Weights of a small GPT-style language model, trained from scratch on English Wikipedia.
Size: 15 layers, width 160, 2 heads of 64, vocabulary 3471.
Architecture: RMSNorm before each block, rotary positions, no biases in attention or MLP, tied embeddings, normalized queries and keys, local attention windows, paired heads, shifted keys, capped logits.
Training: a variant of Muon for these matrices, 5273 steps.
Each number is 128 + 24 x the weight over its row's rms, rounded and kept within 0 to 255. Layers, rows and columns count from 0. Numbers have three digits each. The size before them is the row's rms in percent of the matrix's.

# up: layer 3 MLP up, 1280x160, rms 0.242, rows 374-493, columns 32-63
# down: layer 3 MLP down (transposed), 1280x160, rms 0.0421, rows 374-493, columns 32-63
# gate: layer 3 MLP gate, 1280x160, rms 0.236, rows 375-494, columns 32-63
up374 083:115138134123113095137147104175130122124117134113139138123144104137123126126174113140161092153111
down374 094:140153142127119100136135136123148149107141146081150151118138150127094126114147142138107120118150
gate375 099:116153082146146139164151121089167137151169095173123114188118163120141160120109134181152130121103
up375 088:115107078138140123101103147117101104162151126165152128118147107125169118103153141125142057153115
down375 091:102166147120159100183188132110140130160115114113124085133089144114154110125107131138121187110138
gate376 093:110142127114137103135146136076125085100134121121116127137154158120133179113138106140117120122131
up376 085:140137137141138140146103130115123139146121090139166136184133138147091165097120121184134141126138
down376 085:119131159129137131161125180137131094126126096111105111147110141130156136137107136140142129105121
gate377 100:134129134135118139124128099127126100091115147126167112121069141125154108079119146126152149138126
up377 110:138142137156140124157132115114115133129129144147140148139168126162081130110096092130136117204101
down377 107:124120158110144112125130090133108144178137126113121142148131142110159099142091114151065119121139
gate378 098:142158142139137116112085069140085161123157128134110096138128154094129153163159092076096157156124
up378 097:168148132108143091106072108153132156139123171120141127150117110101099121134183120116101140089122
down378 097:119132133131137113118084145115110165134177095114111120145169139128114142143071153101098149169145
gate379 103:120120096131107130148130159116150107094169134131125083144131161124131121112194114157104116086137
up379 104:147149099104129174167138132098088141130147092131116159121110106135158131098092153096098149153118
down379 106:138157150083166094151105101099138144134089150158168160118078102150159151133094159128109095142133
gate380 095:079097123138175084097170132154116137158112134089167140102121128142130116111176141188132077104143
up380 107:120106140133140109086149146104115147130125120094144143147133169148103083128145089145131106115115
down380 108:132153106101157139140132142135155114103120147129117158111162131107118124109126126114142091110087
gate381 111:158106170133142120146091083122129141168117135125117110144151168095110114108115188163149108134123
up381 099:115145178115150146126134116127140130133145141134111140126107183063141127178132147137083119092088
down381 103:179109135123137101148142186111151110158098137157136150092151120094159135145108124095134151131123
gate382 095:102122139093143106114164106152156130116101104126132151157079127125111130136128137184093146145142
up382 103:145161141099104135119089145112121141146116122139090122129144125181122137113153175133106116145108
down382 100:151103103171162116142107114144113125140100125113161143197170144113123114126121119089126142094110
gate383 099:143146131140119126111150074139142141154157107125168136123109127111087128131135147116150075121123
up383 106:115087161150095130100134119174118188139144132152126153174129123118122096128137164098160106137139
down383 107:141128117102122130107100118143140139139170100157140117113164102125119112073094095140140120166126
gate384 099:088128153125116096160118126137089149125178116146117145192108114131110104145148171121086108115098
up384 113:172122137105159128116134128146152094111151133146142123097135087136124118101147110132196125124136
down384 110:170161141125171126115081113120134186128095126138141116113140149107144166155134105115098150109153
gate385 098:141163107158093150112130111187068122126117151148086109143148113165122112155160099107127123128123
up385 102:113101137136161100170131147103139105102097118090161161115096065140162143118098082152100117137095
down385 097:099108131069111062146129074139116126161115144129142155119116142093136133123126127171153138137104
gate386 091:136189128098104129134142125141147145131145159153131138093093159140137162122142136119094134115131
up386 091:143186134099126122134143125152142129096164180139098107107111130142126173150149147114101143157138
down386 095:166143136151124134110123152135167130111111149135168152139083152118138152133087159123117136159176
gate387 102:142147132101115100079094111132138088140133155097085111108143110144143102094115153109121119142101
up387 100:134130153097133123154149087109072113108154149105138120128125114151113169089150169079110133160132
down387 101:168151127090103155108115143143131079132152137118115089135134124118138118102092120173146117124114
gate388 110:125153141088128062113145104142132171180152138136085136086142134148121131127123100143116154112114
up388 106:097147121066156105108165097157165131149146191120132126107123126115140108127140135109110145123123
down388 111:092137161137101062200149129120199149159162119117152082119104102089162106128117131125104165150133
gate389 098:118217124118113137140082088126128125184043089133090094141132110141119109129132132091132150107106
up389 099:121125120127101170139098081126096149136083096133179129052118143157145130127123124167119160116116
down389 099:092123143115142120123102172117114150109122135156149179142111116121119135119143137105177151118142
gate390 103:119113177120169105117112109145114094134094126183111110094181119150117109114135156132173128119103
up390 101:092122155169126129118162116110102161144137138125136137119083144125158150168153123157122097147176
down390 100:154092115103107141062113119126121159126114122118087122111145095142100168106145138151104110133079
gate391 100:123107129137136132088109177125164107167156121117100160133128070108103118151123146137154113145098
up391 096:123092118105154168157165169112132169147130127151145131102115113137126121146140098124143089115116
down391 097:138145123184121102164151112129104095095106106122132127149097138120105109115126134104116120135123
gate392 101:092117101123118160151107119129136114105113097169104126123122195138144108162107152148103150106114
up392 101:092129177142120128135122116154123111141138133130146111123121086123102125102129107128154138114098
down392 099:144147154108150123138128104110113157146123162182108142162171123127097109135128152119147156079118
gate393 098:131170148109140120133107090096085096092123111123138124095149172134150123098163159113192122144133
up393 092:172154129146101088130154172142149148117123131155132090107094076129103135184126104109117135126081
down393 097:188146112154151146161108098154124157124149143149080130141128120118134171140116126156156151152129
gate394 102:172202139129101112127164133167141134114095117173128144144125166100150160118125126090101114161147
up394 097:157148142167127124126166121131148148138074124129126140131163121101127112104097142129143145146137
down394 099:135157109143169142143119142094147134161117111114112153158129149137110138105130149115114112175138
gate395 099:145128098139112109149092123139144106134122129187127118136107115133118157105124099147141104137107
up395 098:142135111117151123170116163136113103110151114105132093108127126129072129123132143093127147119144
down395 102:136121124142145109105124133096137145135107123114126179117117133142108109190151119109133085122109
gate396 103:160127140143144109117136147122133173144119153136105129099104160136128141133137142106111148148109
up396 115:144146109150148156128101119132129132134145141116113152138059171118159160168149179124119148129159
down396 113:164087099101120111115121067115174118112175174148146128136112121141138125136086123131123128113139
gate397 096:154124119124111178144113106134151113143155089162134120157149164119115144111145078142147119125135
up397 091:135116092153096156130143110121131106113123083111100110147115181139147145109149124153125124157091
down397 096:138143146125160120156150188149145101144086098096143141114130110147126111124139090133117173115133
gate398 098:158078128112131125069112124120147144118142126184119140122149152133153152123122090111117121141137
up398 094:129158142111119110105112143104141136104097119131132120132148146095139146097129108112124100142123
down398 095:175130156091182115103122152105111128141114114090126154098145126167132147105118110146126105158162
gate399 096:128083073099135135158127127150164096093118157120152167127115143142126147102054119142116129106174
up399 101:092119131139062111096110134110130104146127125159140098117145070120123106134086094165132128166097
down399 103:127146099130160154113137142129152137128080163140083099079127119130155153100167140101147128077130
gate400 098:086089149142117206120165126155078107113147143157115162116161124111148133129083103125129146113100
up400 106:115128128125138080125174117109133141108097148118100082127104127140136179132087104145115116142129
down400 103:115120102143124127149129111153126118135144125102111103107131102134139117171175118146105049161144
gate401 095:134119145164108120109128110162089143161155123104129115146147133097077158115116115128116086154127
up401 104:154143110174097164141108111117144163088114141135123096146070099090128138101113137099101092153092
down401 104:089127112110114121151136117132124081154119122084116169130144112123078126120116101172123168136125
gate402 105:158130144079099113099107123100112160171153074133145107102125122144128124144173150143145123122107
up402 110:114171138148134153123122138085180092071084155139152181148144117096151109076124102132126102125132
down402 109:108148102147095105113109094120121099135138128195136116120168070101139132153128106160129130126135
gate403 103:129156102132118138115113110161119100116096155112123169142180112159104158170161150138124127113104
up403 098:107172091125137114119128105154152119103096148133151173106132136132121165159154155129103098157182
down403 096:164134131134160110120151149169081091143096136067137174118139104131138121137118105114133157127133
gate404 095:165156115156136105105130116164094075152132100097105153132187138090124092136125123127145132154152
up404 100:129150132134163132116103125141124176157114104155128123121144144143143140117140115137125081120114
down404 099:106110131100128135153106080135155100141130141149134136139165156128095114156113118154097134112133
gate405 100:137141155116122099141135138109128121097094099130122164148130142153134145108154148107140112127160
up405 109:108116097111124156130117102132121138154122108113114067120121151097086134153118093155161164128131
down405 110:123156117139130123148123117117165134147125144143143110095092149131097108124117149141129096126126
gate406 100:118104074134091126102132091161152135094149133122118122133141132154100125156121112146108120113048
up406 102:083152104142109148110155112100145110070123115101126101076148101114081118088160153163131152124128
down406 102:169138141169133146087146148128147130143138132144107143091149119105101076114121113098147154129097
gate407 096:113074130126135106101157115092111134137133079107090128132132130118078130080133134100075117163127
up407 106:073120138094137157145108147162130118145147141087133148151122150138132097118044134125118123125172
down407 107:115109126143159124126150136139138129132151094128146178168085160129137165127122123144088122116156
gate408 108:103160099113149144126156105118156135103107107156079115154082183122163107158147105150140113075105
up408 098:093141146119117119117180101146121078106135166145064096157114117102158113121121130157142098108105
down408 104:090156095160125132126176159085123120151160156175104078120138136172112088132142151124140157134134
gate409 101:112113111129097101124140117115142071104138139124140152152119131086097147132136126120123110150143
up409 107:123119102133107113123111099161132140122122157148116149133169168108121151150080115122133090082128
down409 103:144101091098157131110156136143140110098109174086110136124150182177140118131065115139112128114144
gate410 094:105113118180111103097116140141101163147126100151133125111165146201171125135105101097145165108178
up410 092:179109161112145165147134135151091102098136150093098158114133128103128062139117098129134153136111
down410 092:133151119113156094116133123132125150146104141132120138145122146129112130088134123174136123123118
gate411 101:126123181132118125106136139134116108106120131148116161171135083145108119110150116134160088118116
up411 082:124119203175114153116148157116130120145165154122105136116125092133152104115128140114142082121131
down411 085:119108152169128114114166147169170112121152140122135183137114143150141106129117147103115121169130
gate412 112:094143102112139117111117117129120116094118140140108149126159178081185120113147133096189161146129
up412 109:106169149147106123139124148090118151084125122116133100142161087131087120136145115177118122181112
down412 103:133131111146091094157128103101122131134134113096094155117091139092076100159168135133109123147143
gate413 099:185112141143081136148121120100118131126120105176114123150133103125099132139143157139139132083107
up413 092:166117121141097150164091134133120122150136124177129127159100076156127130158100111101104124085150
down413 094:117147133129079146117126122152153120131095100085123153165087099122094094115136135063150158097108
gate414 106:121117074132136110135115113162136159121090177132132126097126082113121115146174162133120121117114
up414 109:106157151129157117094127169109136065159112142094100165147130152079144093117100115130131121126146
down414 107:131160138144177118124122109127124144123148147136109115130139142131110121173137056117161116106126
gate415 103:127150137104159081144063142145098093146155108137174111164131143118142158101152122172128129084111
up415 096:189160111133119128120101113147119093120173115148167149155132131144100130132142116105149135120126
down415 095:138104112128104120142114162135125135169114138161163076124114108114147127134146137141108136091158
gate416 104:083091106160150109186094153136141098153147154137123065133193143102149140106123114155112095109134
up416 107:143154134134106091049158119125136101118115106088161130154137075127099082143124113128142201137123
down416 105:107097157100115148077097120094133149105150113111144127166107099146106082172102124132205182099147
gate417 100:121129156128127144192118104167111179180097114196102153078127187093122172142128147205108109109108
up417 096:153140076159105091128145115111140130128151118141121115143154176132084154096144150102107153111161
down417 097:143140102121127132180169146153102190135114169134081169130096151123126170161152097115116127107142
gate418 102:196109099111153143112126100154104137112126121122176146140142153111111111118140114140114115132130
up418 102:106155164133139092140100118099157116141105121145136181124143131151150127117129125122109140126091
down418 100:131134097121196117134091179104103133130153160107101106127136110097137162132147145152151120080107
gate419 101:106135110100089161165102125142147171164102149108092120131141126164134134156143125145144137155132
up419 100:126122140092162103104071127148161144156110121084097138120161131180113163159094124125140147130122
down419 099:127162093107119163137163131126132076079187117108088122158093107155104135148130098146137124168105
gate420 094:152111116110132116165115108102164142089123168156140176135119124162121130144120117128133122114125
up420 102:123120127115168108119121125131096086143097122128142167132099089118123128121105099098092126150123
down420 100:122116102167116096127106145127075111063131155135118081140128159127117097107148144152144123089095
gate421 104:137104146114141128131110140107115139114177129131125062106138160131138127122104119097144139124146
up421 100:103175108135146130131123123131140173108159128154130117156180121127177169133130110113110165120121
down421 098:116175122113112103129104120094099124072126124149141154131167151122117121113157156126128141104166
gate422 097:159121119123148125118132150096101137148125116122143117107130166104139133151135099121160089142121
up422 096:132127123136103154155136129130149131128110115121100056106120146139141109153124110152155103129134
down422 102:152107128134083140151122144114125181102120090114122161118097147166126095139106124157092134115115
gate423 098:096093087149152133081131139158122170127105158134122124090133122148132149148154188114086169112160
up423 108:131135106102119119112122124186135116098120163152157100098131156151135134137090079114106131141078
down423 104:090142112128119097108119130109105149139108132162171146141121119114121146157161135111142141146155
gate424 104:111166167067162144089145109172101129099141110165115139119152131136133138115112124109135157158111
up424 102:101129138142156095158081151104129122133124119082133151142128123159170131137127133170103163131162
down424 100:097149089162138131148105124116086120123090122103143115092143131108117165100130137134138135138139
gate425 103:161169122131112117166144111103130126163107130093147155102149135121167148128157119146147129169092
up425 106:075125098135118118101134142152141104100164075141149113162122121154134115100134076135115135102154
down425 103:063104102161135128097092140146140101097147149142083140162127129130145139102111121116124140085126
gate426 099:123140127140143136075120132141097138150146122154091135149117112107119152112107153107124133143128
up426 106:148124113101111150163128125150154131098077127117156168111150161150151123117146077149148109096107
down426 099:154095103155138123088115145088177108096122124153167106094154105123111120130159166143093140154092
gate427 108:162134125153126112163106141133106075106151143091104157124161188111117123136102148107165100161129
up427 111:106135115120136094139139107098147132140116120106178131123148098131127126090189136131106176098119
down427 108:116087118095134129121129123103127177136092147164112133129118097133147108123138136141099162131108
gate428 102:096112146143093120107132084143086134087110105115113132121157145098127139091140127140156163152147
up428 104:078109156130085153121137115168072148177087105153122157104088147173124132125127141122154188143144
down428 100:152146116117152166123082096119115167120131132107175146139149153109163108122120117118111148090111
gate429 096:124111146142074158110136091163142105106144105106114169149135126128112160106106134141093139167086
up429 097:102132117105187140136098076137134140107114111094122125139123112127131134101150082117128094118184
down429 098:131139123115120125146147170079104093093121156120113108117101137128114135104138134111128148119145
gate430 101:173141120110141140092111109110130128117165146198107097097147181080117129099167114117148112131143
up430 099:124097131102124137123105151112100137147130115127112202131109197125146127100160092097109123128123
down430 101:134135118094162157118138104108132140149160107131102147084138149080111118120146125093129109142165
gate431 100:121113139134101146127146122145147160139140095188146085081142164080150115149169129185123109120117
up431 099:141135120106135130146091139107093151140140101089109128120149137158135134098145106136095117117169
down431 104:143117102147122126171086113128109147125106131116100135180127174116156146125097150151113122155121
gate432 101:114126106130149148098124089161111143149157113135111161112115132110084135102165107139138131134134
up432 098:115132090113147151102098089133147126156140092176101164117099094108123120113123145132126062118142
down432 102:111113151120148125086112124149108100126174113125126132156118085106098102140134151085130130187117
gate433 108:136102086085117130160100153099093093108073160132137111131130153112124145143153118123134145118127
up433 107:121161138147168115130163130141135125182165119127160101123125111120126104142104146140185189135162
down433 104:142123145160143085095173070135140169113186118121109145112126112117122144123158125152108184123092
gate434 101:107101133145084086086138090127135129149145097171128099131108161170151157098086083131113147137116
up434 097:112102137129147176113137177140128116143150116131193144106121095092117098128160123118150144099163
down434 094:127118127102192145135090096144163130132123134103098142142136146101174137118153112168152127150183
gate435 106:134074109116113104130129128116136146122139125056107114142182153120124103124174126104142125123118
up435 110:113112127123139129126102110142108139098100113160109095116112103172159175109173087162141096148152
down435 108:155166099111099124129141153133124147138153124138157124097113120163129171115129153152136140118073
gate436 093:106146128152112135100070118165141140110088123121117152111136108106102118122134103068146131096157
up436 095:101194164138117115102107139134117132080173157119085115120138153115114119104129133175111140145174
down436 091:115153122123135146168117125111072127173079129117116159127155084102177118122100125112133142122134
gate437 100:155128130181143120079138079121103094151108143141125150105112174148124135104106143122141144125086
up437 108:148106099131116122108169098115144171131135160127114119133117121152156111096098122181106127126152
down437 108:115155147114128115119107100140119156144129136165119067150122138109141156121138179113125127143168
gate438 102:104112156132125187134096096101078148097151128161144128133179154097096147139107120094133095158119
up438 095:133184168139119145136107123116106148086156124212122117162127132137105179128147103129111098143083
down438 097:128104131114129188151115112132115122113143120103171105120164177121116120121105110090102143123120
gate439 100:183158142162120106145097135127124124104142138141110153123145147110140158143120106164080144141142
up439 097:141118111136107096141107147068138145089114105133105117129118111115141130115120166139136162097152
down439 100:158103162102124146094136112180098156099110086163129101167140113104109098156107112116096135139146
gate440 089:123151137107129145106146090115091135156143117149126082126146157153126124108117125090140120168105
up440 090:103085058118118177118164108118127094136153115101158203145137139132133107123139132163113158112108
down440 091:150095135125176140101139123157129109185125139126177160133118101132145147132141096179144109153119
gate441 109:127124133106157101124093118129136137146144163126168120147135148129092135175134091120140151141159
up441 102:159137103115126134139117158110110098144137117149132116130135095125113081126088105111152126082105
down441 106:142116114122071151137121117134123110118117119147080138142102164147151072117143148122154132148098
gate442 103:154129132178134126117113145141107131178130123124162149128190097145100103141091068120161109153174
up442 106:137105094149120131139140114144110101174123151141175156150171147103118137110144122154130168142138
down442 101:150115116119123162154134148102112193083117143132102087085121170090155156140151119072100138183152
gate443 099:125132099125068131119136120152096169117102153170076148126108136083115114098108135161130132084165
up443 103:090102187101139159097143122139139116119154140137161188095086144150161120143140077093121094153123
down443 102:109128143116117153134127108149145093115153122129115153105184170110120160121136084120186139156122
gate444 115:145150121103125154101154109128091130134076137079094112133141162084154165116144144156154119113107
up444 111:097103122125114140147110136158158179108162147158164123127129149126118068097131136081157109146125
down444 111:124110101145114118106129124130132130169196088122111151127149116137141111134142146121108116111113
gate445 110:104129114128137070113121093138138150101091158158097133129186135119162117122121126155122061119067
up445 105:128126112125116096175115096134128090118135117126121118133102132135113150173120159109135167130138
down445 106:138121096144139100112149121126123125143069138141159126087097114128112122114116097148119122169119
gate446 095:147170129118115133163117092118139130120144131101163104143110150134134158128127124132083113100150
up446 104:125087181112123176089112113125110124149154140125138170150151138140097162167123147121112144157121
down446 107:114113122128108107138105113169101110108091147121126130119130111133105127160077116143148106125137
gate447 107:157126133130120100124115103139132125091086094120129149149107140121106142176130142142173163118147
up447 114:117102096152162146143119093133099114122111163116163159141139123091124147163111172117152132099158
down447 111:109133147127152123134126137129152113132122133100065169143134106173169096143113151110148100110159
gate448 101:129088102131124120101163101130146111134118131131104164134110152125162139156140155152131112135121
up448 109:166100108120125142107156119151168088116084098129137088135109150124146151135198120130178102154104
down448 107:138071129133097155132147093111130064139119136097137135131110092134124106150110090142128187107145
gate449 104:120090127113165160139061101124103129108119125108118121144122140115145119142130128091149092129110
up449 106:090153156164119138104199142116128116131157137128158098161183114178120128103129123120126154104132
down449 108:145158092120100111109158091158119094115131133163136169124143118146146129106083116120124157062108
gate450 100:145126171132118120120135110111123116130164153153114112119175150168151132098125109085111095143163
up450 095:162092164119127143172095127099121106157121121102126112112124101114135155086093127159127121128159
down450 095:091137131080148132116108113083100133090088128121136168102111106107106099123148143140152133114101
gate451 106:123124122118148127125116127153109129152076105126100154080138101122143129154130119130129123097118
up451 101:093140140118093114130110144098161119106067164106143158132174126128106124108103111110170113139084
down451 105:175134129124135107147117114127134126141169126122161108177180131133095127150123081134119128119118
gate452 101:129135074071124174119120072109125137127132178127150121134130126100126116114137118122107109137088
up452 100:148121120117104159088107102138155156123111168141141108178129121094091112115125157141107121151100
down452 096:133108117107129120132163114122135115121162145122130128112121145152133132089072190108115111135148
gate453 099:138102135076119104128119133101167151105126144167162162144148142102135108135192082131141129051100
up453 096:155146155098163173105147145118114154162129137140117116167112103156191123165144095115142142103124
down453 094:104179130116101124102165093166148108159143154187114137097075148137111119139107148098126111160130
gate454 102:131156126140095111105144122073095178109116115137127125089137154174133148146170111156115146121124
up454 107:083135131155107160139136109126132140128153131144098126101119125147097136167105154151144138171120
down454 105:085148141124144152108130136130110146153087117123120149090113103166108072155163147161116156169114
gate455 097:113109150129122168098087159128127071127128143133137124157137135125136112146139037146128112124148
up455 101:138139093125132130119107125088084139087153146145138156157148145128135098163110178104159117149123
down455 100:139132138103127093141148123120128158112192140155165152086103127139127131145153131122132101132133
gate456 102:139116098127139177114130140113160100116130177135167116099147130130102152129165130141158120126095
up456 094:090128194152124138152118092113102113124130149090137114155085067142123131117105127139113148108123
down456 091:157145074086113145093137135113142170147095112135095148151143142149075125133132160093171114150092
gate457 103:199158063096144127127116145144101152118138162148121125152113122135127130160150096171167134164128
up457 104:150111107137118159127124105131137134112144147167146112166129113153148136136115115136090106106128
down457 105:164160153088103101156104120116165119128131141143129093115180096138110108107160141119118161084145
gate458 104:136103153074107160142071113112158128156118110110124132111138131102165133137138053086157097172093
up458 106:143121167146078134099129105115125089161127116100136138131073159113116096099151110115130125178098
down458 105:149126122090127126134176110138120135122103151110136145090139153110119098160084178160119128128080
gate459 105:091116088118167147115160110109151134111141113130098131143144139158116154133138081139130160115103
up459 106:128130163163130114108177104096161103112127177121097118169168140117114131137177142130104133134139
down459 109:093098147130127144095095111098146112127108154134178125096117062167080140132142116137102136097155
gate460 102:121110138121078127086103103125107143160145122119099142112163073062093115094131152102136065125133
up460 098:142118162092085099115100109145167104139154106134154130113169096122113135088166123078135086163113
down460 097:130144141093091091101116122094165134121171097159113115120147108110103110083127150071125127147157
gate461 109:164131121110127064181134148156140147115100161151104114115121173166083163171110109133107102116101
up461 110:161114108170103162119140097112083164177155156113146123136122149131131072136108128103128168105165
down461 107:113150132140147154114137101101098149160115113140109108113113106133146108111102159082113164116146
gate462 108:124154117084103123154119153129150123132143138169129123105113153125120129138142110109133080124133
up462 106:096161131137135125146120174112140108106152145110119119139138153141157110120146132155115110094120
down462 101:124155119143149081174083145144158095114149140093116128103138130142111100132086124122101140107151
gate463 103:098129118098076154116145098100121101117094114096121111164149151174085161153132135091134092154104
up463 102:118106162142097130145130124103108173104139122097119080146130155140141100092112096122120096124153
down463 100:151135156108132120160127115105104107117089141115076146162158121151127119150144084130125117146162
gate464 109:134095147176141088136146073115138134135128110177096163137132156143112152144123125115116129141076
up464 098:106101107121127166163162084150107127147152116103163109113136137129116120138155095110175140155132
down464 097:123133129155150167114130124133116092140098125168157096127132098173121136117138112121100116118109
gate465 100:158110126076158078121115119112116111151140129168095093127153126100100119155122157092150101135126
up465 096:123186112171128165141096125139160128138165158140157157126123103141161166079123104149090201120127
down465 095:146057167130149155067170139119151161098158115124139138067110122137140131159131126135111118108092
gate466 095:152175096078169147167110118189107117129087122117115140107134117125129153089112147131173127116148
up466 093:135156148135148126163134171105125067084158120149125156186163146122124097078114131136122155153122
down466 094:162126131137159121124132150147136126129104100179164175156152112163115105139113093172091108114108
gate467 101:116120093133078125133137151143139118129141127140131161157113145116129151132157123146114084094136
up467 092:128135130117068104122103110110142128138087114140147140136129123133167123114187116120120107072092
down467 087:145111155163131120143150164138114129130116121082127138156114187116125151154135159133111129106189
gate468 094:128078140117123168146089122126145126128095145156129164139123115111123133137118100103132140124164
up468 093:106115109069119158132109119122127102105143099120161164107113096135114089166131074112148145141172
down468 100:127149147122128121100166150139141095115135113102123143096188155133157141106091139123121153099110
gate469 102:127183111127111115104149127128133141135107114105115169120139121146063134108163150116078167117099
up469 104:182159073092119115094136105099110135170111118113105143145158130165134152120131120081143137110150
down469 103:172143140170100144113107101145181115119124111137147122124117124128140156151088098175168146099142
gate470 097:158126114077146144122134098121117125129147114171113166136115130114125143142102111103125143093112
up470 097:133121122117119061101116162128124116081154110079125158106130163158138146114135101159144110119112
down470 093:114109138156131139084103107122105132100146128167146115145139119124139138114136105137110090088095
gate471 100:109112160131078098157141148107106094132145080128158127171087118117114127124107116101084148134177
up471 105:120171124128152093110112124092121126157115094140147159120127095128093120109117109125113089117122
down471 101:149134126110129174170131098142110151151131124125149120130122146170154164148098190128204096165176
gate472 102:120122083144157120134145151133174103142120138161132109097052110083154121124138123113132082138118
up472 114:119084125137109095107141120101078174164154134120126097099109103130141165115124104152143134161155
down472 117:102143102162104139124168126158145093145141123114119124121133107144134122120116100095144157157109
gate473 104:106116115105108151150139121152135140112104119121125073125073100118167140112126071121104130111118
up473 100:123184112137110141110112109104119123123102095135103106087123152081110154156077156130130163120153
down473 099:155116148184170125098126112113138191200108180138120118145117129131107125137170111122123132139085
gate474 095:135097094122122110098157158134114113146099114150122122129140142124125134105129146154120119150131
up474 097:143101116100119139090155081111158128119181135101087153095123100126150135159116145104120154096103
down474 096:146147119101124138112098107129130127107117151162122133074146060083096147144157171164176137138065
gate475 090:132144160166139105079178141155116106125104126141142137130167159129102130110111114102094180163140
up475 095:155143141161109116091162108192089126123084139098106153122087135119144158088143148133113136169140
down475 090:108156167152142110130112165126156076126135147126126134166095130109128132101096146116114118136147
gate476 100:127126123153136083161141132139155116121105185105075129163136077102143149169127152095108113120107
up476 105:119125159138139091136130117137174146150167153132113077125121118128119139154115188099117116110103
down476 105:118086101148118144117142153124135135133151119151114145131142084105125129120165099085149114148123
gate477 099:125128127140102173101084131090146159156138133114101147138129164177144134180124138105105149137124
up477 099:116117184110130149101126162127109066135119102133121148103122102113136144108126156105095117193118
down477 102:136152130144152144138136088123123144098061106108122075136132157111094160117178129092126155131182
gate478 100:153115117116122121148116124139064136149129109162135142153147103143087132150139156128117149124127
up478 101:118108106154078159093144131127134145175089105131131111111086128129150156139090122131104129139124
down478 098:135175114123140140155139149126143153131162111093157100155138070085076144115108138120086083123104
gate479 104:143115133131102105147132114129116110142087125145095149150152138083109135125135113131176152150135
up479 105:134129054081154110145112122163142121121082109124137129121160109183138117142125114118134104144096
down479 104:147147145145106143166159091134146137177133134182109105136136105150151160156054137130125118141121
gate480 100:150122165135132131122150147116087159114156109121142130198149121115136107112142117115111129148144
up480 099:099158154104113097136115146091096164096135144090119124094134101147117143160144110117113143051135
down480 099:111099125128109128064119078125156102168156142164142160105115161156132154096083116173125129131126
gate481 101:141145137119163119138134147105142109138149153129143104095108167117118070106148153119130108111063
up481 095:109075116119119112133120132100078140116131092109126137105132132125139125148102133140104118128130
down481 095:157142094119131087150112153110105104098091114130109152147158152134110180136145121164158169118172
gate482 103:139110097105158142097127105140122147127119142110130095147091162161105123136112141160128099119125
up482 103:136126121134129142117147142166125176147136139125163134100107116109125152117128140124156167136144
down482 106:114117084167121126138132157113161131142099125127115095134145127086160123130123140126112139147099
gate483 107:129136125161083132134107099143134128138109126119139132116107146092121108123123154158145122133156
up483 105:169135100122086163103111138117128098123093150090144123195132107137119090155142102144173163092130
down483 107:131113173147098114131098193165142143120120113098144141093130114159100156099098115117125131117123
gate484 102:140120090160134184140132067125115136106167145163118157115115146126103152096150181164126076118128
up484 116:152137148111123144101116172120167129148160103102158127118132140126102181139122105116094153166115
down484 116:105127133141132134152151147176130117153099128116096136155182091142097157127141151109149066086137
gate485 104:122135146094113133123138109163139107115111104137146139111164148184110107168137116113118112099100
up485 102:109136120122142101125116135078118132139097111129124127165120124063160085110127082102148095073110
down485 098:120136157120106113159117112139131156122140111162097138121097069143152149097118132128156177133111
gate486 102:138131124140110152131142128136159155120124121129119127153109116121138188119154172142106131130091
up486 096:126152137117181088075084124101097093123133119100158124104088122111113130130128118106151137138150
down486 095:089108134125138110092085096127125126116161155139109100125120177116145156116167099140126123159148
gate487 102:149139119160138107093125065106105108114164117123137083116116132125147136133176144133127140138124
up487 103:168111145133135136145122142133139148145177152119099148148116081136151094150179104160183141112136
down487 104:124119128128089131144123143192096131220135097117125088126151175139122156108126108134131107102119
gate488 096:125162165144167140141113138100143116133125129127172135149131103122137109138137136122122129146132
up488 099:145135154163112106119142126123110111111114127156159102115161152143136119143162124150143101143142
down488 099:150145139154116118179136128079142118122108155134120141092106095098160106075149107099123150136113
gate489 105:089170143141116137117098141132164099106129144106114136131098118092102131102200108188178083082116
up489 104:162151150106120149136095133140195089094114131078174153122126094114126157143180125143100157089157
down489 103:142161132089130126157166168095156122136129179089125119166098137125112094128097109170107074108135
gate490 100:112120138127085156134117146134120086140108161131097125109080143120145132116124139125085082126110
up490 106:166174130114119105099093137087129110109128151113141133119150115125156144141162137168153113142100
down490 101:109181162140116119116144099118135140123127115125118076142120101183132151104101143126102123113157
gate491 113:138092149086115124129060173086172181164110133164106149116121100176162131131133114094136120092102
up491 106:093119145125108127144107189131157126145102100139100163123139096157161150143086125158107131095088
down491 106:139101092127153143103126131129168169127112127129139153074129084112122116137082076116156125123140
gate492 100:136119155086086115105131129110092151126115125119110129088168114130115101083150148166126116126111
up492 098:149170106139173109128128146099123108121136178124124130127097142157145125147101079079094128130145
down492 097:119108136113113130104114113138112126130122119137142178142123112118141114155127096139138148132112
gate493 099:146106119146158099074102154078107131132096147155147123097059134122125153117096125099110158070121
up493 099:103117097139119122111155115131125098125115100146127112132104092065142128139155152130108136078159
down493 103:133133112129124104117100116111146116084151168077172112120094118113168103173158116098133136111130
gate494 100:102127159157122108133160126163137090094092100147131134122101134140161146155097106149120085115126